config = dict(
    n_layer=9,
    d_model=128,
    n_head=2,
    n_kv_head=2,
    head_dim=64,
    d_mlp=512,
    vocab_size=8192,
    activation='gelu',
    norm='layernorm',
    norm_place='pre',
    norm_eps=1e-05,
    positions='learned',
    qk_norm=False,
    attn_scale=0.125,
    bias='none',
    tie_embeddings=True,
    parallel_block=False,
    init='trunc',
    init_std_qkv=0.0442,
    init_std_o=0.0104,
    init_std_up=0.0442,
    init_std_down=0.0104,
    optimizer='adamw',
    lr=0.00304,
    lr_mult_up=0.867,
    beta1=0.9,
    beta2=0.95,
    lr_head=0.00642,
    warmup_steps=283,
    schedule='wsd',
    decay_fraction=0.844,
    decay_shape='square',
    final_lr_fraction=0.0,
    batch_tokens=16384,
    seq_len=512,
    doc_mask=False,
    train_tokens=94510000,
    steps=5769,
    dataset='wikipedia_en',
)
Each number is 128 + 24 x the weight over its row's rms, rounded and kept within 0 to 255. Layers, rows and columns count from 0. The size above them is the row's rms in percent of the matrix's.

# layer 6 MLP down (transposed), 512x128, rms 0.165, rows 158-184, columns 0-127
size [ 87  91 122  89 103  99  90 105  95  98  77  82 101 100  91 125 104  93 124  91 100  95  85 109  99  97 104]
[[120 128  97 133 122 117  96 127 121 142  84 163 170 131 127 129 126 118 186 116 138  69 115  81 135 128 163 123  90  93 163 130 132 148 156 115 132 147 103 161  91 134 126 129 133  90  93  98 150 161 129  81 136 131 135 117  72 162 131 165 141 135 152 130 123 135 132  89 101 139 129 102  95 110  97 141 172 141 111 173 103 142 167 126 107 182 135 143 132 128 111 179 101 145 117 125 125 129 126 140 148  95 104 139 122 131  89 142 141 147 151 151 129 138 119 172 107  86 139 138 133 116 161 125 148 137 106 144]
 [149 144 153 120 146 144 132 136 116 116 143 105 142 135 104 111 117 101  87 148 141 143  77 151 116 129  53 111 141 123 111 110 123 122 133 149 132 123 142 144 139 100 153 122 124  95 113  88 106 114 169 168 158 124 126 117 135 135 109 132  94 131 129 176  80  90 137 138 114 131 140 103 143 164 119 138  76 179 106 134 139 118 120 133 125 126 167 183 123 140 100 150 161 134 139 158 127 128 176 132 126 105 153 101 138  90 176 172 159 105 114 120 150 161 110  94  76 104 163 124 131 126 137 130 140 109 148 106]
 [153 113 100 165 149 159 145 159 189 128 103 102 141 135 125 139 127 117 117 118 135  88 138 116 138  96 111 113 148 121 139 124  76  90 124 125 143 128 177 139 131 107 116 128 132 124 116 115 143 103 152 130  99  52 142  80 165 109 171 119 119 135 142 111 117 149 176 161 138 132 123 117 163 147 125 119  88 128 148 142 120 154 175 153 101 119 158 103 147 123 114 121 136 128  87 112 151 125 184 135 128 121 125 127 149 116  88 161 172 129 162  97 115  99  86 153 132 106 146 114 151 140  96  97 129 108 115 110]
 [148 107 126 112  87 123 111 164 147 137 104 123 106 108  91 118 137 127  88  76 157 123 162 131 171 127 143  98 101  96 129 132 184 143 116 128 100 124 121 139 125 140 123 147 121 126 113 106 135 134 112  95 145 108 143 115 154 123 119 125 176 150 164 113 182 113 130 137 142 124 123 142 129 134 163  97 165 145 151 132  92 144  93  75  75 139 165 116 149 143 144 113 133 104 152 112 121 164 121 154 164 133 136 129 120  94 125 112 146 144 138 121 155 121  96 105 126 118 168 137  81 120 130 148 136  95 133 211]
 [152 132  66 126 104 221 153 113 121 133 136 117 128 139  98 144 140 117 130 124 143 126 123 155 132 142 115 128  70  90 120  88 146 122 124 155 122 120 105  97 140 107 112 146 133 111 100 124 128 127 134 117 131 122 150 164 124 179  89 103 132 139 109 178 114 142 138 161 136  90 184 135 145 110 149 138 120 154 154 127 129 135 136  97 113 149 149 148 173 140 147 131  95 109 129 117 173 128 106 149 110 108  97 110 106 138 144 111 149 135 162 182 130 131 103  67 155 107 104 115 109 104 113 113 124 129 111 104]
 [125  88 135 124 142  81 150  92 132 144  95 138 138 130  91 120 141 118 156 124 125 133 123 130 112 146 141 113 149 169 131 159 133 134 140 127 119 124 169 102 122 119 120 154  71  98 133 165 131 137 104 103 133 111 160 158 107  72 147 124 125 102 122 111 174 135 166 127 164 166 128 153 108 115 110 136 117 107 111  77  99 118  96 107 152 121 140 129 151 125 129 131 118 135 147  40 126 133 133 149 124 166 106 139 125 118 115 139 171 133 158 143  99 181 146 138 138 154 141 114 166 160  77 124  88 109 139 148]
 [142 155 130 124 119 188 133 119 141 169 132 116  92 139 139 125 125 102 136 104 137 126 123 128 139 164 116 131 144 148 145  97 163 162 132 133 137 145  98 138 146 129 129 189 150 109 126 131 105 156 138 151 137 102 165 142 127 163 170 129  79  85 102  83 126 121 118 135 164 136 134 156 138 104 133 136 115  96 103 177 117 132 101 151 127 125 115 120 116 112 148 158 156 105 150 121  78 152 100 116  82  91 137 127 139 138 159 135  60 121 145 116 128 169 135 102 136  80 110 127 108 132 104 119 160  88  82 105]
 [130 133 156 135  84 163 128 104 153 114 139 128 143 115 151  83 127 117 123 111 135 124 152 105 115 112 158 138 119 124  97 101 138 133 102  82 141 134 135 128 145 135 166 162 181 142 105 114 137 162 147 125 110 117 148 104 160 114 149 128 124 139 166 130  72 113 124 132  53 110 116 186 118 143 141  83 136 176 113 136 154 171 143  95 105 161 110 134  88  78  92  94 118 142 130 149 136 110 158 101 152 142 156 108 154 107 143 154  94  95 116 155 153 100 137 170 138 120 132 120 133 139 117 109 121 136 135 119]
 [155 134  88 142 126 140  90 134 151 121 115 104 103 187 125 104 118 150 164  78 126 148 133 138 133 120 142 107 114 143  68 116 109 124 117  75 111 163  68 105 132 154 135 136 137 165 100 102 107 135 145  91 122 147 132 126 188 113 187 119  92 117 146 127 115  81 112 140 120 137 123 106 134 137 131 122 121 124 147 113 156 136 104 178 150 129 171 127 135 139 134 177 134 121 118 133 149 143 150 156 148 145 117 118  99 146 138 150 130  79 119 135 115 147 134  88 122 167 108 114 139 123 129 188 117 116 134 151]
 [127 122 180 139 125 144 139 131  63 167 120 145 132 157 122 131 125 134  80 124 121 122  99 158 150 168  95 109 130 124 146 122  98 157 144 119 123 138 146 107 125  88 145 110 119  96 136 126  87 128 120 147 186 108 170 118 113 154 120 158 101 117 162 139 130 128 107 123 155  87 114 103  89 113 117 144  83 141 156 118 151 109 113  87 150 114 135 131 120 123 146 143 144 120 163 134  95 138 103 120 134  92 121 127 137 140 137 154 114 119 147  92 143 158 146  89 135  62 153  91 170 127 122 164 125 181 147 154]
 [117 182 134 140 121  80 100 152 145 106 140  72 164 102 101 105 148 113  97 162  89 165 150 122 140 110 103  99 118  66 129  98 134 104 126 124 155 113 144  84 130 148 142 116 134 152 173 170  81 122 147 124 131 133 111 105 105 162 101 111  82 119 130 144 134 146 142 132  98 147 155 118 108  85 152 134 103 119 188 150 127 122 155  97 124 135 117 157 133 152 153 133 153 151 176 135 116 121 108 112 122 126 144 177 145 127 127 146 114 156 133 120 166 119 127 152 129 156 146 123 140 135 115 139  88 112 139 106]
 [123 166 139 154 140 172 126  82 126 141 136 106 101 115 149 129 159 169 140 106 134 122 140 166 125 137  91 141 140 122 141 125 182 154 168 136 122 117 115 145  96 117 118 129 143 138 115 129 135 110 129 102 157 126 155 169 127 124 133 132 131 118 109 129 132 118 155 105  79 160  93 147 143 105  91 120  89 167 162  89 111 134 120  74 111 181 152 134 110 106 137 108 146 139 105  98 107 133 173 102 139 126 121 115 133  94  88 131 122 129 114 139 129 120 162  93 101  93 148 141 151 120 131 106 108 113  93 211]
 [107 134 156 162 142  99  95 156 133 111 100 150 123 132 131 171 116 119 169 125 124 178 138 152 116 121 137 115 126 125 138 135  95  94 160 137 147 112 130 144 106 142 174 115 126 152 107 117 119 135  98 103 129 120 126 113 153 127 116 164 129 128 167 102  94 161  98 186 140  98 113  54 141 156 129 143 108 125 113 175 145 106  91 143 119 158  93 137 107 105 103 125 139 110 149 172 121 111 146 111 100 175 137 126 106 116 141 111 158 105 140 142 139  79 116  94 142 148 101 155 153 108 147 125 129 129  65 115]
 [136 121 144 140 106  63 112 164 122 125 141 114  92 204 162 130 135 140 103 123 146 146 161 106 159  95 175 110 107 144 130 131 102 165 105 120 150 153 112 157 161  90 119 117 130 110 108 142 134 153 147 147  99 137 102  94 142 152 133  85 137 144 127 116 137 129 106 123 131 142  92  92 138 158 104 115 160 136 108  90 104 151 154 162 147 152 115 124 153 130  76 136 115 114 132 133 134 149 138 135 136 161 133 111 122  90  86  73  84  92 145 133 164  97 119 126 129 157 148 133  94  93 128 115 127 139 131 123]
 [138 162 126  93 148 116 123 111  93 145 136 142 138  72 147 106 138 131 148 135 162 134 120 207 117 153 184 109 121 166 144 108 168 130  86 137 142 117 148 131 100 128 114 109 128  94 115 135 103 126 114 145 147 136 142 121 127 122 172 122 138 118 123 143 132  93 130 133  71  95 121 125 100 143 123 128 121 129 126 155  90  92  97 118 135  93 124 128 130 151 193  92 160 124 144 178 165 135 101 158  91 154 129 122 122  82  87 119  98 137 138 130  91 139 146 125 144 171 139 121 136 141 139 111 105 155 142 144]
 [155  93 167 103 133 138 166 126 179 131 141 140 114 116 133 146 134 125 112 112 116 125  84 111 130  78  73 123 163 134  97  91  92 154 153 149 157  52 140 142 130 103 132 124 188 147 171 115 126 131 109 136 110 161 126  90 105  82 102 129 174 140 151  94 138 135 149 103 124 126 124 114 133 101 131 115 128 106 109 126 112 132 152 129 129 148 109 148 153 138 165 146 117 116 121 126 129 138 113 163 117 152 158 162  86 138  99 112 154 102 153 177 161 128 126 105 144 108  94 135 115  90 129 128 121 129 143 145]
 [123 154 168 128 202 142 135 111 140 149 121 118 127 139 135 109 144 131 153 105 116 138 150 175 112  84 135 141  92 103 149 117 119 111 115 110 103 138  88 160 106 113 161 125 108 156 118 177  93 116 122 106 143 116 128 153 144 109  91 153 162 101  70 135 125  95 110 169 108 115 142 143 141 143  98 141 146 135 127 103 137  92 152 118 113 145 147 102  90 142 122  81 147 186 133 127  74 103 142 138 115 143 157 125 129 167 139 123 173 161 125 118  98 111 154 122 170 157 108 125 102 106 136 124 126 121 120 109]
 [100 141 158 141 152 130 116 182 181  67 145 121 122 168 101 107 145 123 147  97 125 196 137 156 119 143 134 113  71 122 125 107 156 164 136 149 113 118 127 141 123 138 143 141 115 145 148 145 107 132  94 148 141 164 139 134 135 121 132 113 114 157 112 128  87  41 108 137  95 127 127 130 107 115 122 127 125 128 102  99 147  97 118 139 113 167 141 137 130 154 177 162 135 143 165  80 103 121 112 138 130 110 145 133 124 117 120 105 128 111 132 162 101 172 123  77 149 145 126  99 112 121 156 140 129 135 116 117]
 [124 159 150 115 105 112 110  54 130 156 137 119 173 102 101 118 138 134 111 171 127 138 161 111  90 137 132 115  67 140  95 100 137 122 118 139 133 135 138  84 142 139 162 164 135 153 157 132 151 124 162 147 140 186  78 127 108 111 132 117 149 127 129 194 100 139 130  88 110 153 154 136 106 128 107 133 123 120 116 122 111 136 112 159 100 104 161 139 151 128 120 158 142 143 101 100 179  94 151 125 110 125  92  94 171 116 143 151 131 142 141 161 114 125 133 115 136 137  88 144 108  91 125 125 143 133 142 108]
 [115 132 151  69 150 146 115 156 102 109  93 109 175 112 136  80 125 122 104 150  92 104 151 137 107 155 100 130 112 139 104 107 137 176 147 116 157 145 138 149  82 138 165 107 123 155 154 153 110 140 144 147 138 186 116 121 144 144 139 147  93 116 132 133 118  93 105  95 104 104  86  97 114 116 127 136 138 126 138 174 101 113 140 131 138 137 152 164 126 103 131 129 122 164 125 174 102 140 108 158 152  99  88 115 149 100 138 129  92 172  95 111 153 129 150 115  86 102 139 154 150 158  96 136 125 144 139 121]
 [131 137 222 125 149 155 142 137 134 106 156 140 171 141 106  98 121  99 118  98  98 105 148 141 136 157 144 170 114 113 147 136 112 157  99 130 162 122  90 174 135 126 115 152 149  94 110 105  97 157 110 169 129 133 121 144 135 123 145 137 126 121 125 126 107 182 110 143 140 112 115  75  88 148 142 132 143 126 123 157  81 115 147 107 123 113 149 143 124 113 122 123 108 180 141  93  91 132  95  87 159 120 168 108  88 129 114 122 138 150 106 131 151 140 124 119 128 102 122 142 144 107 150 176 104 101 111 125]
 [161 158 154 113 122 161 127 119 132 122 146 119 122 125 114  98 124 133 111  85 115 111 145 119 133 155 135 138  86  83  91 110 126 130  85 145 134 103 110 110 153 132 193 155 117 155 125 128 105 118 164 148  99 151 128 174 143 151  99 113 102 107 137 165  77  82 128 118 101 122 108  99 112 137 131 114 177 151 126 161 120 153 141 145 107 170 148 108 127  98 148 146 120 169  92 144 121 139 108 194 158 165 132 147  87 139 126 113 148 112 121 156 136 110 145  82 115 158 135 130 121 120 143 150  84 110 139 133]
 [146 127  73 136 167 159 125 147 133 132 127 129 123 160 136 128 102 142 123 122  92 130 123 142 128 163 136 114  85 113 114 148 146 107 168 115  54 124 143 175  85 121 104 109 117 110 111 147 169 119 104 142  88  94 145  94  42 116 117 123 139 112 124 132 127 151 143 136 123 107 152 115 139 142 127 133 146 157 107  92 146 108 146 118 100 109 111 148 140 125 162 110  90 148 150 117  96  80 138 114 121 142 154 157 179  92 121 128 154 113 121 136 112 159 156 142 113 176 150 123 150 123 148 147 141 159 142 124]
 [106 118 113 115  97 110 134  94 176 131 102 144 127 105 133 139 119 130 145 133 140 123 135 101 128 131 135  91 123 140 131 126  95 113 133 118 161  86 129 159 118 134 144 109 168 159 218  97 146 126 128 135 142 115  70  68 116 155 126 111 116 174 163 136 140 122 130 127  87 136 149 114 130 152 138 122 147 132 123 125 144 115 110 168 118 116 136 167 186 114 111 139  80 140 116 121 127 120 120 123 153 215  98 152 122 148 126 125 151 117 106 171 134 104 169 146 115 123 113 136 100 122 104 118 121 137 117 153]
 [105 126 203 139 148  70 116 120 115 151 122 133  98 131 137 177  90 135 161 130 135 131  99 145  86 114 148  98 179 137 108 114 108 109 152 126 143 175 130  72 147 122  78 157 128 122 159 130 112 155 134 126 134 109 103 152 137 128 104 121 146 106 100 145 132 140 130 148 179 102 109 162 127 139  83 106 123  77 141 153 130 150 120 155 128 125 119  98 131 152 128 122 143 101 114 127 153 138 126 128 132 149 121 143 147 179 146 112 117  90 107 122 102 138 110 182 119 144 112  98 105 110 151  99 156 105 109 115]
 [142 140 201 129 139 133 121 151 154 118 131 150 138 138  91  91  53 141 139 137 114 147 154 146 189 143  95 165 116 104 172 146 142 138  84 158 126 128 128 136 131  97 128 178  93 126 110 147 128 140 145 109 112  70 104 135 129 160 146 130 139 115  94 119 125 113 105 135 123 132 123 136 142 194 149 128 152  74 101 148 112 144 107 104 107 103 144 128 115 122 157 103 125 118 124 121  96  94 136 109 118 127 142 105 108 131 112 105 141 163 140 119 144  83 126 124 121 155 148 132 145 101 123 111  74 120 140 135]
 [ 93 125 144 178 122  85 131 137 101 123 168 133 102  93 125  95 137 118 128 145 122 164 189 152 122 124 141 137  82 155 135 115 106 155 162 100 127 108 123 162 103 143 127 152 148 164  95 146 150 143 147  97 143 158 133 115 142 104  61 137 141 153 131 112 115 154  78 177 114 160 150  94 106 103 154 150 136 151 133 166 148 150  99  96 152 130 144 139 137 138 102  87 141 110 183 129 137 113 130 105 134 126 117 119 100 122  95 113 138 123  93 139 143 119 133  72 119 116 113 154 109 121 121 144 151 109 138 138]]
# layer 6 MLP up, 512x128, rms 0.147, rows 159-185, columns 0-127
size [ 99 117  84  96 103  91 105  94 104  96  97 101 104  96 113 111  98 114  93 102  92  91  95  81 107 115 105]
[[152  96 142 145 105 124 135 140 147 110 122 159 115  96 178 127 127 109 124 129 153 164 124 168 154 132 140 124 123 152 128 110 110 157 152  86 168 168 112 126 138 171 130 149 117 132 115 130 163 113 133 145  87 139  66 150  99 122  96 104 112 114 123 140 112 122 119 125 114 119 107 143  91  90 147 131 152 164 114 142 108  87 126 145 157  88  95  92 119 120 115 155 114  91 108 112 153 101 136 150 149  69  88 161 125 159  85 136 119 140 119 161 122  93  99 153 134 118 131 101 154 145 134 139 186 125 146 158]
 [127 113 144 168 123 106 107 112  90 190 163 149 138 116 143 102 147 105 146 123 109 138 157 111 140  91 158 138 113 129 119 114 135 107 124  48 102 105 121 113 169 128  89 141 109 119  94 140 153 121 134 149  98 112  97 115 156 126 141 166 126 116  93 101 113 141 167 132 137 108 161 106 139 124 118  95 138 130 115 128 118 118 183 176 123 137 125 181 127 173 110 158 116 136 160 128  90 103 120 112 103  99 153 129 142 145 119 110 108 138 132 107 127 154 144 186 110 114 133  98 156  85 124 135 152 113  97 139]
 [ 65 129 149 107 145 126 105 143 109  96 113 125 134 136 133 133 105 138 147 168 144 103  87 161  93  93 165 173 130 137 120 108  86 119 159 147 172 126 150 120 140 136 140 154  92 127 136 161  91 145 149 158 109 137 170 131 148  99 115 114 143  89  75 140 110 115 154 117 161 154 113  83 185 103 116 140 132 117 125 122  90 106 131 159 138 123 150 128  82 158 133  94 145 125 153 101 119 141 127 128 130 155 109 131 148 126 120 112 130 108 130 158 125 131 135 167 135 123  79 136 157 107 115 151 175 171 119 141]
 [ 88  93 126  90 151 117 133 133 123 172 141 130 153 119 164 136 122 110 150 152 125 114 112 147 133 109 128 112 144 157 137 160 129 115 162 102 123 137 135 147 176 173 100 120 136 155 142 126 158  99 128 140 110  45  80 143  56 127 137  92 119 144 119 153 159 201 139  88 111 114 156 137 117 146 123 120 125 120 114 109 143 126 116 123 107 100 146 138 126 138 105 113 137  86 107 153  93 135 149 102  85 142 127 124 138 136 136 103 151 138 121 104 108 117 180 129 127 142 159  94 112 150 156 104 123 102 122 109]
 [129 139 160 140  84 115 110 128 135 114  99 161 103 145 145 168 118 153 119 139 166 116 126 145 153 128 122 150 127 155 151 158 109 128 149  85 129 158 154 144 121 143 132 123  72  91  63 137 143 147 125 135 100 140 105 111 116 142 153 118 108 111 123  66 164 143 140 160 130 146 113 127 132 121  55 132 148 132 118 187 160 119 160 110 122 111 102  87 136 158 131 144 131 107 134 178 165 158 142 148 153 153 109 109 124  93 133 100 139 137 110  95 102 139 130 142 148 144  78 128 141 111 111 118 120 123 107  92]
 [ 83 155 118 133 127  94 131 111 154 140 110 140 133 103 157 136 141 129 149 136 138  78 154 109 153  68  97  91 158 140 134 126 112 134 150 164 155 167 106 126 153 131  94 115 116 149 154  98 107 106 123 132 105 118 114 140  82 140 128 116 113 159 173 176  99 151 127 115 132 133 148 110 115 111 119 145 143 138 125 141 161 118 127 119  97  94 116 174 150 124 127  95  95  89 118  94 150 118 172 151 139 153 145 116 181 108 124 146 142  76 102 180 128 123 127 127 142 119  99 139 110  88 147 115 160 134 155  88]
 [100 122 136 132 124 122 153 129 108 116 124 136  90  98 112 132 177 110 119 125 177 105 139 115 152 119 120  98 124 126 158 159 111 129 132 119 166  92 111 108 150 140 153 150 128 132 118 125 141 127 112 119 157 105 171 138 158 103 105 101 156 105  97 115 162 168 140  92 131 145 106 164 114  89  84  80  94 127  98 158 120 201 101 105 136 100 151 132 129 173 138 118 130 122 112 134 128 152 160 143 108  84 166 108 138 146 105 123 129 118 117 164 136 134  79 133 193  97 146 121 111 155 100 147 132 139 128 133]
 [137 140 158 143 105 121 106 127 117 127 139 114  86 123 109 121 151 177 174 135 134 178 122 144  91 136 159 116 122  75 104 109 113  93 141 120  95 127 128 123 131 129  97 186  87 183 103 153  83 104 156  92 102 145 126 154 138  93 109 155 112 112 144 119 156 126 123 140 113 124 112 133 141 131 128 115 110 117 115 153 113  89 167 163 138 123 119 104 122 131 103  83 147 113 128 137 107 128 125 112  79 135 136 131 133 111 158 120 128 171 138 135 140  79 135 146  89 156  99 122 172 167 157 164 168 124 116 112]
 [ 82  83 162 117 138 119  97 145 124 133 177 102  93 151 120 118 117 116 134 163 162 155 178 151  67 121 114 107 133 134 131 148 140  79 119 150 176 133 112 131 116 173 108 139 119 164 138 115 150  98 130 134 125 144  90 138 148 142 112  84 137 153 102  94 131 152 176 141  88 125  98 122 110 101 137  97 133 129 153 152 119 152 155 120  91 106 107 144 130 122 136 128 121  84  72 117 165 132 140 130 145 120 160 141 111 124 122 112 142 127 138 134 139 146  86 126 161 147 101 125 145 136 151  80 106 139 102 101]
 [142 126 153 137 118 124  95 142 132 135  91  91 141 147 137 108 143 148 138 183 118 132 118 163 105 146 103 175 129 114 128 157  74 109 112 135 129 126 177 132  90 160 126 136 114  79  71 134 136 178 108 120 132 101 129 125 131 119 133 156 135 150 110 136  80 162 115 131 137 130 114  99 159  85 118 118 136 147 156 150 102 156 155 128 180 127 111 102 121 116  98 200 111 129 142 126 115 105 128 103 141  83 103  84 136 122 135 127 109 102 142 114 109 125 132 136 110 163 135 109 124 116 148  83 166 143 122 161]
 [111 154 147 119 177 120 147 135 102 114 139 173 140  92  93 139 128 139 124 141 134 124 107 116 157 152  85 117 145 105 147 146  64 166 140 113 128 113 103 109 136 126 136 144 127  98 105 117 127 118 148 104 109  81 124 152 113 118  97 132 104 119 116 135 168 116 100  96 109 102 115 150 109  71 145 117  98 136 140 156 139 131 113 138  95 138  79 170 146 175 140 144 171 110  90  97 135 167 151 125  99 141 127 102 150 143 158 156 128 131 113 177 135  89 106 128 145 140 124  74 130 165 118 101 125  87 130 123]
 [114 120 125 101 126 117 109 132  96 101 182 132 177  72 117  95 106 102 131 135 113 152 141 130 123 115 143 140 130 106 120 137 152  99 115 139 138  80 117 121 145 136  93 152 158 133 140 114  96 149  98 150 112 118 109 167 123  79 112 105 179  99  93 101 160 151 178 117 124  96 159 160 144 132 143 103  94 104 155 125 147 158 115 143  95 123 163  93  97 182 123 116 131 145 133 111  97 152 125 129 145 101 153 132 153 129  86 137 139 122  83 125 150 158 126 171 148 119 130 122 161 132 122 133 128  93 114 163]
 [115 110 161 136 105 124 161  71 131 105 134 122 123 143 140 133 145 144 134 113 142 147 145 132  81 100 124 133 134 168 132 140 114 140 140 144 141 129 138 134 146 160 100 150  95 102  92 110 121 169 104 127 123  70 112 161  89 127 108 132 104 121  99 116  92 122 160 140 138 123 119 131 160 128 110 158 106 117 148 180 132 127  92 153  91 116 147 132  71 134  75  80 129  77  88 115 180 113 122 113 148 134 184 132  95 163 103 148 128 171 148 153 156 129 146 145 113 128 141 135 131 119 137 146 146 104 137 150]
 [130 149 137 122 132 105 128 155 136 107 124 146 144 152 137 183 111 122 153 105 114 136 150  89 148 118 129 116 189 155 142 117  68 136 144  92 167 146 107 108 164 125 144 104 145 132 134 126  86 164  72 113  74 149 113 125 163 131 116 127 114 130 127 140 160 134 127 134 149 105 117 113 107 107 162  76 104 133 129 152 140 141 138 125  99 126 153 126 141 142 123 142 186 113 103 115 138  89 119 140 182 138  99 135 134 168  86 121 116 133 134  93  86 154 123 113 153  93  92 115 139  86 153 153 145 112 146 122]
 [148 118 135 124 137 101 129  92  89 104 164 107 149 121 185 113 173 101  85 120 155 171 149 149 132 128 151 139 129 132  96 102 153 125 105 158 144 142 158 112 103 147  91 155 124 112 115 145  88 112 105 129 142 110  91 145 143 111 101 130 123 143  90 133 141 143 123 138 114 122 149 169 108 130 145  85 136 150 149  95  91  96 138 149 152 129 181  92  99 163 126 146 108 101 161 142 142 108 138  91 101  95 129 139 145  98  57 105 107 152 148 129 155 112 135 147 116  97 127 117 141  93 132 156 138 110 145 118]
 [118 141 135 105 174 115  89 116 130 127 105 123 136 148 153 138 154 138  87 138 123 106 138 106 130 113  92 128 131 148  93 176 116  94 115 122 152 176 160 120 159 172  73  99 113 152 110 156 168 138  97 121 131 160 126 112 144 135 125 100 115 144 105 103 140 129 144 130 140 155 117 124 118 127  83  78 101 124  92 119 110 155 134 147 116 145 133 104 109 127 102 129 115 124 145 149  95 112 140 131 129 107 142 189 144 209 127 165 122 129 153 148 147 133  79 158 145 123 142 118 158 101 128  89 128 151 152 160]
 [141 153 150 109 122 135 116 160 154 129 123 133 124 123 146 117  92 132 153 113 134 115 155 170 134  91 109 133 125 113  67 113 106 148 105  91 160 133 150 118 107 107 132 118 108 106 113  79 124 127 162 153 104 128 114 162 111 134  90 138 141 113 118 143 143 125 148  96 110 115  90  99 138 139 156 174 131 150 191 142 134 153 140 134 134 106 113 140  92 100 128 126  98  87 102 175 135 140 111  75  93 116  93 126 160 104 120  91 114 166 100 152 181 105 166 125 112 151 157 136 139 108 162 137 132 136 147 166]
 [116 107 135 133 140 105 115 131 124 112 116 105  98 125 113 156  95 115 170 118  88 166 149 138 122 153 159 117 112 117 132 124  92  88 121 155 130  96 106 150  98 140  96 107 157 112 125 113 108 116 158  94 130 143 141 167 114  70 157 115 126 155  79 101 120 160 127 132 138 130 124 158 108 119 145 144 120 138 149 192 118 108 148 164 117  91  83 132 110 104 157 135 140 126 102 155 143  74 143 106 143 147 167 133 111 150 129  84 112 159 160 164 161 137 134 144 120 154 169 133 165 122 151 113 106 150  94 105]
 [111 137 131 145 112 127 137 110 120 181 134 153 143 128 153 184 124 125 137 146 145 147 118  77 195 116 120 117 144 153 101  95 138 104 115  77 111 135 111 133 191 128 134  92 149 142 118 146 119 108 103 112  81 109 114 144 146 112 137 134 116  89 149 140 143 148 153 135 110 156 140 116 104 110  83 118 155 119 143 155 149 183 156 126 161 118 128  79 129 148 138  81 122 123 127 124 178 160 125 121 130 148 148 134 132 197 125 123  84  99  98 130 132 110 122 123 152 118 140 128 118 117 117  88 112 100 113 123]
 [ 97 155 133 137 127  96 120 142  86 104 147  98 150 100 145 128 123  88 139  89 171  98 133 148 128 140 171 168 155 125 109 134  80 135 108  97 106 119 138 117 145 126 127 133 133 183 113 151 102 117 142 156 104 126 108 143 113  78 153 135 133 116 119 158 103 119 180 102 112 144 109 133 134 118 157 129  95 140 167 157 125 166 120 150 155 133 139 110 140 155 159  98 131 153 125 109 128 132 114  85 122  91 135 120 158 150 133  95  82 127 121 132 141 146 123 125 142  66 152 130 159 157 146 157  91 111  83 168]
 [156 192 147 125 147 121 151 174 113 141 155 154 100 107 114 138 104 101 135 123 165 160 106 133 118 118 174 130 142 159 117 127 139 172 130  92 123 126 101 133 149  95 108 158 115  91 105 135 133 109 147 135 121 114 109 161 103 126  85  67 112 120 104 107 121 108 136 109  89 131 112 138 149  79 138 161 131 105 158 125 139  72 102 185 102 156  88 144 125 126 103 133 102 129 131 126 170 139 122 162 129 106 136 135 141 115 122 134 116 127 164 144 120 109 136 145 118 194 126 131 150 111 119 101 152  93 116 147]
 [125 160 125  81  54 122  93  86 122 122 131 103 110 108 136 150 184 138 149 150 187 133  97 132 110 141 129 126 132 137 116 138 110 108 131 125 153 132 132 116 137 172 135 172  82 116 136 101 122 123 125 137 134 119 129 194 127 133  97 130 107 124 106 141 156 111 102 100 114 138  53 144 168 130 103 142 115 145 154 158 118 137 137 155 158 149 138 127 117 145 130 114 156 116  84 145 158 139 116 134 127 127  58 105 117 119 137 151 140 112  91 151 123  92 136 135 159 121 147 109 116 159 147 136 131 147 115 159]
 [132 133 125 118 124  87 103 129 208 156 123  89  96 142  95 167 113  98 126 138 138 131 162 138  81 144 137 116 148 117  98 134  87  92 163 107 127 134 122 128 116 141 119 103 152 115 136 123 149  86 178 142 137 151 120 129 112 138  91 107 132 143  98 136 120 146 162  96 124 186 112 106 117 127 124 117  89 144 180 120 121 152 113 143 129 104 138 148 139  76 132 125 131 119 132 146 134  91 133 103  90 144 151 145 149 158 115 120 143 146 120  89 131 166 111 134 147 130 189 133 116 147 114 159  79 155 106 142]
 [112 152 148 139 197  96 124 129 110 165 146  93 101 146 102 147 130 144 133 162 152 126 125 141  83  89 155 121 156 128  85 133 125 122 144 106 121 152 142 109 169 183 113 132 144 109 133 141 128 110 133 118 109 112 103 163 110 144 116 120  98 112 110 139 146 157 123 113 142 103 110 163 131 104  93 120 143  99 145 143 126 160 117 128 146 117 171  96 102 138 149 150 138  97 102 117 182 140 128  97 124 151 112 117 139 157 105 111  75  75 113  94 114 146 125 153 147 141 127  98 149 160 156  86 169 118  89 121]
 [129 121 137 169 116 109 148 163 143 133 100 111  84 154 151 120 126 163 138 173 123 169  83 150 163 133 114 108 171 102  71 124 122  87 151 124 113 147  96 130  99 143 120 120 124 167 117 156 147 152 122 168 128 128 140 148 122 122 115 107 112 145 135 126 131 143 120 134 127 149 137 145 171  98  92 108 133 124 179 141 146  93 119 182 177  99 103 128 119 116 113 105 104 114 127 135 150 189 144 134 105 134 137 116 112 121 158  99 131  95  68 116 149 130 141 124 120 105 140 117 154 148 101 166 131 101  92 151]
 [182 121 139  88 137 112 103 144 163  89 126 133 163 131 123 137 112 153 167 161 136 152 101 105 171 126  99 102 154 140 138 179 100 117 109 151 157  93 116 101 164 119 107 103 112 108 140 121 107 132 110 148 121  99 112 111 131 116 166 150 163 126 118 130 128 134 137 112 142  94  75 137 124 131 102 133 116 116 111 111 113 133 181 154 127 150  81 140  71  98 112 151 122 134 114 123 114 176 112 121 150  97 146 185 100 117 168 126 138 150 144 126  97 136 144 155 158 134 101 106 147 149 150  90 117 132 127 161]
 [111 157 129 144  99  97  71 122  98  92 131 137 122 102 167 122 138 131 115 138 117  82 140 138 167  79 141 160 159 117 139 129 130 135  99 115 147 136  88  88 167 149  65 149 141 139 138 167 144  76  98 115  95 146 141 181 115 147 136 115  97 108 119 130 126 128 139  73 130 126 127 140 136 155 154 130 120 131 193 105 118 104 148 123 160 131 133 140 109 110 161  77 132 157 110 136 139 109 149 112 110 107 163 148 150 119 151 139 130 129 108 137 128 133 119 160 106 104 149 126 178 156 124 150 140 113 144 122]]